From a checkpoint of a small transformer trained on Wikipedia.
Architecture: no biases in attention or MLP, gated attention, normalized values, capped logits.
Each number is 128 + 32 x the weight over its row's rms, rounded and kept within 0 to 255. Layers, rows and columns count from 0. Numbers have three digits each. The size before them is the row's rms in percent of the matrix's.

# layer 5 MLP down (transposed), 256x96, rms 0.0761, rows 146-255, columns 0-47
100:149144144151157149131109135120192120186077142169100064149122161154150229181160112139138148121153114160128089167136127154179134117132164097179089
100:105136128078113147141081121142165156135085168160181148138163195115134173156080118070110079132142099066134132157101131173166126096154127081082103
098:116171116083169140099148097155139064096097090091151160064153144127089154127087097162133130175114147198149130069065099093163130152083140182087141
122:157135139124149158185117153092102153165099124162134133119115112103173120082100156161131165123147177126138129070140064162068079162176168121114154
109:081114108119132126168133124115130164094149140141131131148064202139130111106092117184139135045105188119137136059171114127151121128136049118101175
104:084146139105152099152097148158118145085135121129094125142132165207128207110159108145146116145103108144089149159072128150128138089114088131108137
091:158193149145124154158052104117140160131137147131106099133151191116161148158117154103143183095148175130103159090128103102124112111072153113165105
101:158128081113125120114106191159087060127182114087119104102154062163161117121098056098136116118156193144104192089083150157124187098105162114118097
102:097140113107158099108152163125113122089174107154118153151130121132098107114103172157129084088146201193085123136108140093120083159108127127083117
104:085083059150123206122111135157163185104096145127093123161088141157155075134132055146158129143135146103096165120164143086151126174146180096140178
099:154082154125111124106193119075116076121123162123148151106113153094103115117095165120076119105135102113122104123116140153101113109093149116137192
099:085141084158147086184137107059151121073111143131152147159102121163107083145151119145110099107140125199165167125128082076154104089149111136114157
098:024153162172135115112194120121086124100163101119114094094110127087193122141106166160125079073139220156145153116150118122131138176137110123108136
094:171142095115114146152137192110093173163140173131192108102151171158184177177173120130145156112175099134092132104076117089117114133089139046157126
098:139135119092098134105125096114113109110148157180173176107170131175136102131151154151129118182154091123139126134115201136118121160128084134163143
096:187080109151167162123154115150186075121141090116086129141201146175129172150132153114069158105095128042139156100101065150088165092132123125109160
100:103109125128079089112106137145203139149123111189193140091074131181075131105138112144117149149106130151191125072084141180143102123115157114147149
096:104138072073149155119165160177145126089076183158122132062066086103129140093138134093173066147117158098110166114094071102137034118138116115123196
094:131134118114128120132144082081091103132141138111178111176068131101137150128144097093124127130111113134069137116089082075083050152128126192153129
123:139136115119155109181121228151138121189139131172148114116108154128115142199096145096111102127155166028101153144171105144105120148125163146070151
104:144132175147079090174138167133148156167100150099111132134147074098187128158092119144168139102137141138154051118147091099148090215147103164145125
092:124079169169132109124120097163147099151156140098116173100100108140128165123134103149144107177119096139148078164101106092056059110107101081192122
099:143137126154116142103125088118108100168106109181144115136104179125131147082042139135106098130184155100180087145150174091112178114127125109109097
092:078104065134099147072143140159157015137148068152102146131202107098124099105138093128151103097127110176134138134068097129137134129147157117109096
096:151114106145148132112126173080158138140150158198132163141151116081135158167156088130154117094132167125170089089118110207121126153082137130116145
104:152135073138080137096104125141159126160090142124094138087072143068087126137097156150188106061118075148112139116128128139135134142124139141150164
096:120167151162164193095101152099126113178107152083146065195146137108139137123158129130175084169131132135116165147160099135113107142049111118102110
095:137137155138177159097174092141075129172060144166139092136132115091159150107142161067104129111195120104160134124135121179117133144134113145107084
094:187080128040117153097126101123164102152097109129137147104173107088106118106056168160110127124188161131135120134107100103155118153069139113119105
102:133100073141111116124107184091115171087194116112102096155119137117148157101170101045099073111153180127081172102099118129098136208097093151137134
097:117143124147080097133116159102108089115164084098143130129189140143127057112079113138132143153115111080179098122106121143058182176101186166060127
099:160194124126145093162090148130197158134120151135098113111133127159124095145093141123120110136116094090091082112135132119094163159114158166126158
099:221128107163101156138146169107163061157189102155148140110162138082158140152077127125053134102090117150150112154133121170140130115143114121140102
102:111163172145143107157170067171046132122118171065119076110168113157148122148163121141093193201104112108112108140185121122086136099118075148139124
106:101170148061115172100120110119117092130151119104143081096068145134217128104154098137088158125150146115162141163121138109095133132124182153169088
100:079103119130092131145181113134121121067091093154092066151143111099093133158083089163155151168081106161072139166089129084110151120180193167137095
101:094075152131068130100130128222158112129174162132077154099085148187087139158173105144111061164190148136102129139163156121068156099129089109098085
097:118128138160103168128082155094148165201134070121128111134135115052171191175095140158144080112196155113126130122108082126145112169146183150091115
103:139174132147184123197134131121110101123143107149112144199183100141114109092105111116207152074081106122172097119093081126176165128082090082117111
117:089164085101124181115084126128144119080136154099121099185146123183161171093135144172033138184125151119101142142085118171144120151133155183148125
098:156128160092102088152095140049114145118128087093116139133131147126084128097100152165078094152090124096165130123138118158111096174136095158146129
110:177132124132101147136120181099134101091182118136115175086072141122157104115111129101161085111069139213117184126105124129103100117085165116085158
104:138110118102148159106118109113174120114113113125128159141151148055085182127153110133097066131134128131162124160147096166134183161117140170180173
092:145133105141126178094120092112099151114145130065137140114104126129116116158125161114146056147131117099084168138082125131106056171124109119158102
098:145113123147079121120116094083132113127160169097082147073113073106168172151144188177132137124111158128105157148155129128127133119084103059107135
100:135137121133127137088133117131116105142175215136062155165116126161149146148137112174141064093169109163158144157176090126129152119166126101139136
102:079148146120097075163104138108078147118162102088103155160121148176137134147178223120109117071221109138146144080095122134115160113121159108123126
104:142052103092204202147175133117102082126174180137062141175167103068074115156119125152119082099198121156148118083140146158136146119136112120146114
100:096101056155118100098127116189091161139127148132134095149079125217140156118110079072151108110139078141146135136176100159131144112113179153076154
094:114099117151096166059051067114143099133112047128104098137137125177116146147136126104151157077167170093105130100130139144171129100123115110073138
093:092156077167107144149097161137122194145138109195109134065063117166146105147147157156103121078101096093118177140143126136126164149160125145134122
096:085098152139120104109155112193155089118094124106177137128121134193131110066116176126161064122168132128181129160131141125140125167118172133073141
110:118122131130199151091073127103139128090118078151087164106148165138166120158106142098140134099117129133169077113120043138152101110152151112132099
087:175136138088120120149092123113107119117154175182056069142091156143126079116153123161030142164165116117115119126155131117149166099099117132109170
100:127136096120143122103182130111155142135143154121158100077090129110082104131093122141127025126219192177126162098109128131155059156090165176121124
096:184122138173179174133197106099174172093139141109135144115158102133126067183133159161139099125159130080064112117153156089125147147121139173152107
098:160113108106127175138172068143100110162105108113106106159156092131129150101110179153126149133171059093118106167132142150129156147152127094146133
090:160176142126166136126129138144151158122044131167085144138159172086156139177074148139102088083082131081177135100108188163097132122124085131091088
104:143164137132154102132147149152157165123156131148122099088053163131131041157129173142132101125100173135109132150113102175066125166100179085115100
096:104119128137121081161117078148151122143125116099142088078132099130138158112092083147149095135076100150202090133152165163113095150122111118138149
104:139169143117100122102107133157081088135092067146074077156125082109111118104126121113113161146134072170137130165103153125182143112095081076097108
097:127159101143146091141181149164084138183122071146132168131099157150135082186162136148176115129102103166143117154091124145139116126088136099145210
095:154173116138141115178135165112138137149110159169141111141091088114160170083071146144069145174162132081139173169139181156085120140196146123090131
103:194099157109128095140130167102124130126100125159163158093141096046135196089077129085100123106204126111152085134092143169115159128097153134102121
101:129067157123168102110107156151177146155130094132126113145137158108111129109155101132140072201108124078179133145102112095087157089130179085155094
101:181112130111161171104141151160054138125111108119095161150148158083093179185102180117115068123076147133107133148076148148079157069142164098131126
091:037145104192122113153168124145119127134097116108077167160151164080122149198086123184122178110093145184085142168144120089092123119137117141153127
100:145107159056056141157099173137096129125171104108100106171078119116140143142125146111166162110142178094067153163165167107136127155108180107137144
101:157124111182138136138161177181155099140058116121123110075175063158124109150128085112102092177157182148139159117157155153207132086161122099095155
100:170109156126130130096121174140138213191085142128131142170145149108164090120133187176164183140124168139151129168141125124141130174170070128139123
098:160137094169151130093201155149108065105121124109077061108150143141132120137102111104103100111134147138100106081088145121136090105154139095101164
102:163130103160080158155127086210158137119138106113073150133085103111139121162182143082230109077131091091127145111143123165135124151178101184090155
099:169104127130075158111106143185127180185145144126140134195124087145146117108118102120131174124129123072126133163072110163061170184073146109129101
100:115177160143161113102090147155104105150112123101158141123138174085125068145119137158157143161122139093116107101122131129147107105022144137179115
103:155110131097140124119151146110108141116183171149166138146156079096128109073132186134110066124184172183103110132109117134067116118051149118148125
091:085115116078138172134130124078143098140105137095168132117147148097075136147139119164118130149120124101127144178172145170148150089124176087150130
103:112158103143096076140118142055100141121148111135078048138114140133156093139171113121150171115147168151098130122171147087088147143100120134127194
101:130138127116096102092101180150122090125181136097143117122097142139191125119176108152159066082057087103085129093145142104118074151119104142187133
100:108159110174115122134066114150094102091108177102176215135149102073186109160150106143093147122147162126125146106134083125084121121178144115122103
097:100168149140056106203165133129112113128098116084160204135198105107116187118120104114099101137145157128100077116140125112113085178157162148147125
100:097125162132156065113100100130155109182150094112122080093130139119197151136111123133064153154129110121148153171153137190105145153060122129161152
099:127130102116134133133113119130188123144177110140049114127076095104140113166080129142081087073118142111164195116162144141177142131166144188201097
104:115118109066128156137160162077116118127142105091113139065128157138101064116157144115120117201146170130070086128097094087147096109222058144066116
117:121123161181119136102122156193139195140140142076142105126152161164105137142151171101199127186117123107125117137134075149147198134140147166164177
093:143163121119079070129133058166148096097113139138146134096127113101105146144121165088158076158132115139128172137122122137095113086079114159168138
103:104116152201141170146083141119089137093145125099142146137098096136098147142125095124078133146160190170087131117078092213153206110159135136140102
100:128159120165085129121143135174146112184133077177099116134155097116089116142101139107134092177109130145124134147170135164142081121156111139095160
092:101173101149094074066113116105120190107129133129092135174098126088079099205126150162170082135161127162156166111081134122130169159137152061129156
104:189061101073084141097151099163123122150134130138152059153095182179083141103124074090132141098126172132092110125125119097181155133188064121143156
098:106176106216151126142132148155105123151127128130121085172194111140098090180148105158148135152136110148172072109108077093122086096131156167140124
102:102125092156129132155140130091136170092128103160138157170155123153137152126120162137181121074155121181191148166157099184079103162071124144107164
100:128155065183147111118133135125182133128078130121109077161143135155215146158176169101133098061104161088110141087168148134128165092123142098109133
097:173170174187145082136086142145144096068120159088124135145190102133088155119103207135116161165108103086104161109124106140129134092153129175114122
107:125125119177150110086151132157098132151148133102127119137105181128093174101109166112133088135129164134079180180181126111115086130163144113094107
096:180168096086079156182104136124162191108117116149061087147174109194076144098138191068143140120110121119129151099117119127131094107119123101099161
108:107102203152130127133140084164114083138178140161194145121113107089171131178119195179164138144093164108058094152127143124121154123094058165082140
108:066106182164168144163154072101059160175151107074129105141137175154096127104123155140110169138110114173137105155163100110100089137112095123158138
096:149148112157119106134081115131135101167151139109137123125149136127120152116167097160113137083137136105094063101120079139121087123130140156137079
100:151077125106102206146135101094149154104175093118082100084135093098162147144142128181108159125160080078089088122148190089177141122087139115089087
095:143128123113094111125148165141139147158137109159118095177159085150126097118160147147164065190140105166140187211145133133146170133048165121105115
113:120115131105149179125119188159100135138121160110136153063184146175125128160126156129143120197150116143158147193096071171071072121149127151143133
100:129104093106137116160101137104169137225176142191161155151137162086106148173045160105095109119154108160092105117155177165123138160134124135119137
104:135089182100097157107113142088174134132093094113151072177156137115132137132136144135120091153105088158165100111123097145126100129226105104116154
094:162141186125086158103130122092119109136155055143121173206055132111075153147175114111181084145099144134110154164175143108138101183130153162132121
101:156146167115145181115173133085132062065108099159107113104142111098074172102148108095108131106081171167077178151137055128141112148098143105144142
113:101123111154111136169162162096077143082095123105137136141114157123201109177134146098136146099158132135162066142126176125132088195080121165155139
102:134143126123140109116139145108155076091120119193141146145107155147135171135109109109120103161122086122130124155140065161122139112127149068137171
102:125121154151027152105159120068122184108120056148131151145099150066159119143213118140173163167148139140110120111145103083155103174124117120132088
105:102139108169136118131147125128112190117087019152141155191148128142129129175075094106123139151084144162105143087038129162139082124186066151136179
095:105125090059160102138142140159176144146114102129094122116118117127195118102108148088090136054141150149201068134162111119089177126140164122139118
# layer 5 MLP up, 256x96, rms 0.0771, rows 147-255, columns 0-47
101:114133160094124117138135130100135138162102175128150091192008125157180129145167157118105203168124168104170062092099114115139179163087141149128101
100:136172193168110057148165118109154071083140156122106105114150148138053136172151167164204170172136113119110144105171128177161108149098120148070095
118:109189112138163090136140109193119133110162153156151112182137136075162094122117107157123121169129142086148103128101164057133141100032091082125142
110:148147100136174160130215138137131172102125156109149102183048097147161111099143127158164121189170098126104153196187076141134133149132110111138107
101:159106089156082146115124130106135137143075080163105102166132138056094107104114127093125096170131177123165115156189138141099113158064130182095176
082:159171160188125193113157129083166129110132055139150095110124116125204112140121114079141106108131070062131124114119118078138085117144130152081112
097:171106168131100099089139176111104185139092175164131094124120171142154140101141155152158201178153138120163158132107114049123076153081053131133105
101:132134106108085135112139138179116134127145119116152174124130104078149161138118138187133116139142101128115114165138148168101040091118151235114141
097:164147146161140114117143116093117118076137147131128154081125103167116111083157176196074166094178120067101100179103098133122114084088061156120069
092:135129150124177117086140150194143131081187109154157090198128081120112120101096126168080135178117128090128100100110132084129073124102091163105130
100:137148145149099151066128141103128155161149103101091154082098090123160112078091128161219118144158159151135136128163111158135149135122074158164143
096:136196108178128145105097099128114198110139080096182092162143075134176070101145136117157133172170126094082117151097096146138168130131054115162096
090:154078119099159139126170141175100137107154085115105150153056159062100093096140122181089136113105146088134090183158121068158095154129104174112143
101:137100155134150115120122108184109087129136099171185173104016194089141113153118153157152100108150128152179150106168079076121105142172168151121142
102:160180149120127114143176065112114090117105168147109126134157153173166156082110092161142122134181091034105027097105078131129124150135141130076149
099:166126065137093139097130104167091137096165127125096184147116141120119127155143159053167164200148128101078135190088144104085106176109168197145152
094:139141152099164088149144107160143084139181076147215103068140141072193150113141113120147105157109083137158138097130164114087111154129146141102137
096:148128180182108133115125083108149134137115170146094124170098114134073122109147101094181119132196162123163162129180136147157128137180159165137098
109:108138130174122140152152130069048162132164134138129167119085093080149155106169096141112175149117043097166131156125166156123100141101154169099108
097:139121141133122057137165188125112105119146131149109165091105118156098141076103105067105133095094189059098122080174147117175121148104129121117133
095:113190106118059156125134172126090103134097084155093140113100156103164157140133127103147141142137123095080036134216122130114153137144122216089103
095:126122149140114144131142075119193167136135116107158135100155075091025124169121084132138164141190134142155118093104122142156165122099103139175121
092:133169120156143102125068103133099102199116140136183179127091127071124157113122084141217093138142104144137130103130109135141134150085090136074146
102:121193190133086183085129125125136120078153137128105131181175064111176157146184172143084114196084111087106180127170106091135112110109090191107097
099:169117107111083084086159122155104114087132162167130116117093213200127127123116119133098175092155169126099145161090137156088113170068144105104111
094:139082092069111138153066103168117123125120060175133136090098143148104144103114128110103139085128164080083124113121105177111081116099121118121131
104:099152127143170061130137156186162141147117121115128143142096154167129101107125145132185159170070178113079079184156098116141104120079153118114093
095:118140171157124037112097146208136170127094157165157128207091087181155112121181116072135148127144085150155085049190103101167126133159115158145123
101:122184117095170086152083081165164127156080119189140077144133135080142108106161110120095168156078163110126084135142111159137154077168113158094174
102:113133128139095126143148099138140129135070092148219174132080083106223149112141102117101136177088090098079151155148143173144095105139134103128092
098:126160155142177112170155116188081133155165123131148076146056092116120124132129128106145154123099149092143097169159094164136114137089085107135131
097:108157134123159130157162101131188144104138049083096064109099084103100123168088120132134140137085156119151147118140117158139120104130185158124159
110:126106124137121098049120162099153103159172133108172139138045165106167120123114096122179129102103086117152099107163142108118088124133137105080099
103:117103136110118139138187127089173164119120083174134116162131124105111057142083120100099096141115097126116142065098160084157131125079118202126170
098:175126113098112116080096077122121130170146133156120144209093148174176150131104112148125141133092133119170174107169115115090163162122152149104171
106:137170105114112177108147158171121108145099079125133111137111152130167149181144107098156117099151161149107085144121156155153070115142164184115152
095:132097102058118150130134086141115159119179065146150136118064160179102097067122092031108089137139091119123055134140193116101143182141141139100142
101:105116129130140153150132141164165129148152153139129086127108110085105162198169098110097124186209116082155101082111117153100102156154142187124127
118:118124198181202110117122166086152100079116148167135104143118123091110101115162106065156187112162130092126172113133076150156105161054080145172087
095:131127119134146139107109151161146090047144071131132151163081111108138159092142124094188114103166140120106115182147173120147133186136089129141151
123:168189157163113132083113125108100099115153161174119051129118137196089113104133117146154102126144035095129140104105151143119088178129112135085130
104:117134078147123097124190117119136126124186095124083137119086182087099118103153123149054124103143154109090108151203152120117111128081152129144137
095:135111132174118104107143111175136159092137108123092089167130152153165128140120087130143149108192169126113109200190179188148168139146111146133107
099:128132111158208113129130102119135110199078030176119112155079159138137119096155062083118143165137127112072120177182104100071162159143089139112148
105:149136095170104107160137150110154082146167126143126117115098060085149122154205103115140094158192104153102143124125114135117138099154132152110152
104:161138154089090119116128160122076126122174129153108112146090152168133123074106063085180089138133147169101149156111130125100127126153065119153144
114:161154166178139135102160116174130117112158084106209004167111138099119112102121137145117139189136145116084146119149132151098098181133152178149158
101:152139163082159102054121115119134173097157104172127103165155134121202120133147128077114101154116148078115048176082091112088115146156118112123118
099:150137138135144144093166174129099150166153161116099112104131129141150129119130130126187156185163118180073190108114115073070121169095105131128169
095:189133170173123066097108123111169127132140108145166114159163154134124174145114118154143131125179054167136079189143192130092158147104133070139182
092:203138134154189137160151143091165122094148133092179125126177144162108171149131147070127133104126123088065145139181056159079092158079127103125168
109:212151165073075053130166107121174118098123128124136153122139123077133087143095180189090137148148106136141119181128130088106098100138104110107148
089:105161084160168152049223119115103145160116042122167144113116147113154138132121112133116144093168124137142153155125065143138130173129095134135090
100:111133105112163150168133101139183121098106126132145140146146155143086098099135163027125093142179084130082115153185113105148036109119133209136146
093:119131140097133150098107154105139105150134142147198078131051108076190142100110133171119129103121104170147160130110144088186127146154097132154202
103:132184147168131124144191109102130063109134123100144102083117152106074092119122093127119110144131143121162107100148103173119080139080126102110170
098:098154136098117114091132144103110109117121121179133138195116096181095158108147082162164118110144098150170055118081085089206123132147104046129130
104:186137184138136137145150115159194140100063103160130098150119108072099082113104051148187116174184091111142135092151093085158134177155137124156154
097:150147148187160137154139115140146187108082083163135168172143129102142106127191091142147127200172147108089150100180135127093155135090136137144098
103:137110101173125148134179080161095136060153196137200120122120136094132087134125100111117123165175152100123108139130122176105116116119097100138077
095:127113145112127151122086124159157112110148127139136102093060091141086123105113116100162078086145173084105141123118127135150172136080061156157080
094:109131124086096061142134105153161146160093126156149106140143166158077102148138118088145127152168149096080132145221143097076111163131133148110090
096:131134187087125132067128077163188124061154177156151129110107145205136120132137112170102120210119178083138134135133142081131134133101121158151161
097:132183076096097151113113093099155081142174135160103048100125099192139117164141097146117102161124103098074123165177129066138145177145096133082167
097:084113132169169113147131181148171157093185129098177157120096133136123137136160125143143101162116075142077156152098102099145158109127116081155194
097:106149170148100089097103220177112079125138085134131119137113146118105108118144133109190117131099138124135174111132135116177149081062142163067155
098:192126147112144163107183137106187145108113145121144070122104170126036092126106163138121117143135138138123148136038156109099115092078020162063130
104:185143200058060089099131127131121095100126126113155055117107119186100131102130054134104108158125120112126103144158134136163148185125121119153178
107:105193126141154065135158090100147108040129105123105130204109079197102133134124178086094157110190119127065157114172126138125175098115141156095196
099:166163123113128123147156120097087090201126152123150134103114167131180200087143164128169179161161119154075092157160132139119106139151084220121083
102:180127088187175137180146118093140096081179136140104180101075060106096083139214100094112121148145118117107083157153114144161089197143169133138116
098:139147104174191110145135114105162066144162172114168114131130106110147096154207106098147085185217090100104121166123160107168140089174126104131073
101:150069125100119139143198193072120127137128150164162152134137098078178135117176073177124093144169113138161094165152106110116165181140138106104105
099:107130131071153088129110137201070085145091064138083095092149107118136111093148062146154166107072102107093130155120176122141157119153139097150164
092:130124155097142133093166110100134164106128076136138097130112097120148079075185167124140138171067113156132110079091080107163110110171122146091092
101:075145089128137094097132118163117129100108117121145123110065148087074139122107163083139106137114067110156178152087087055156125084089230104132087
102:120118117128163100090086120149159139135193124128132136167106160067102134158101144155131197102145141096131128141125108098143142200081127136114196
102:111176083132128094079172097119126084138099110131087089105104089053118105107132125171107171152146129143122091130041121120162117140102180152111144
102:144099115099132098114099179171187093138127144107122144131076105104162084148134133099132137088132082160117096110143181109111139116151106094073161
099:158140154158109113165145130117193090091107096082123106098129176125118063130233126115207136150153113116156131131151077144133119165138146142129121
094:149181146153141101141110175135102150117146078082114095100102155162087156131096064134099150098160039120124158115140151197164104146151177125119138
105:166144113123111104117156157170097059138153140114120119180087099110183174183119174141201164183121103133148115138142140092131120167067158124186075
113:209143101094160097143143108089138061086133117130161169149085094125113163082115171131104129078153142133143071135114149122195136127069093143122151
095:147173178144182147159118127125132127083158117176155137192105083113176142116154127084081166157071143121107107106125187111093133180135123106103071
100:192145140178141090171081136138136161163101144186172147089110107185108084157199099173190117131152057105120125100081136125089145122143130112142157
104:204127156158075154150201098114130140104140130157150059142110123155124133130170098156103146128147135100134089136105150127176101111115088134116097
091:217137144118122130071091098138138125133125118070219110108084121164162156109170117095093115119200109127138124107147156147048135099104175118131115
103:158116116151160164189108150152125176118074057158138148131149109126101085143171138108143090151136154170176133181121112144133130149138159163118142
105:129130154105111165132144083083121073137106140140140161146094103065086164179094069121071149166116113146097076095127082097113157150134089133119148
102:153134153161124053078153151089116114179174112147102095135045176072129095130129097117101142195137180135166134111186172170120169192127101155100139
105:106131151138104095101082199154119121145166135102095140159097110161078137083133100118134140145177116125149114159119161131123114165124102169132088
103:091153130137127134087169107161149169160101117171203108140127101149153148133113120076117146162167189086146143135185079136125073107155145111136185
106:171160131098177179129151127089119073123143124157182042141114114134147141090157138179080137169095131145157064109126141115120152141117095172080130
097:154135218086087137188113133143128101157163161113146058142112118132128089088189101101120112156098106103145104066121181139132170052132143164108128
104:149111113167145128087143157128095159110109130137111141171057107173141104127161116128085157205082121088118103142078166102145133143098144128129185
091:141146130149126134140123142111142138146158120072161185100082172099148115140199153106188161154138074131132141154165038083150055102072104087073133
094:127111120119093173131147150174158122078137126153220155172161141140137133137085083135149137106135055157174104130128106119206125093121112141133086
095:118119169189168095123137156108135124117152159173162058138103148164066130126104110130104123151114122151136182129161114145145145110086094136161180
089:181141126039159123138116080129129133138144108163164061092140114138131188154111124062123125084146123123077132160105122107099175218155151165124127
103:149114109120176069149111116164109095169179158111159146155032114100114140144150127133141126144159163087158093126112154116152161114168104117136156
099:152124150157130173123129117150113079123122100115129157088093157061168147124114113146150136180109061119142086152127088101070146111101138075134069
105:143097100085226149128100091113123117037192113180112170152103173119102131121073123102115159141149153141125123209092126118169112137144106163146123
095:197145117119171161089150141110163130157157185118085133166201073151138120168132144102131149172113124110160143167121152139144091078082120135140105
104:164165198164105116177102098113124122133123112120148083105096140158165152054118153166171126088156046116110114104159127159166109155125119078147144
108:088161141086173135083121102128129158143099115109136129175054152156160161087152187099165142126165060122122086177162114188154113117136153100145116
101:135184109092106128084100158092131153087155179092104054175094172164173090158105152154143160117166122125111149106087121121169180167110097122117099
100:080094104170122142082153122143128097121196084229134159087139089163066131129120150105142136072113105043085141124087129155096135148121144163150111
112:141087156148119167118137146094147104136110153127099084102138143092194103133140091079121126141200146105146141113206115153116145170132075097146109
092:116111129121081111136102152084180104092151137173188104102147098094089152093147076135131181154109151114122101114082115124145117172173075168118152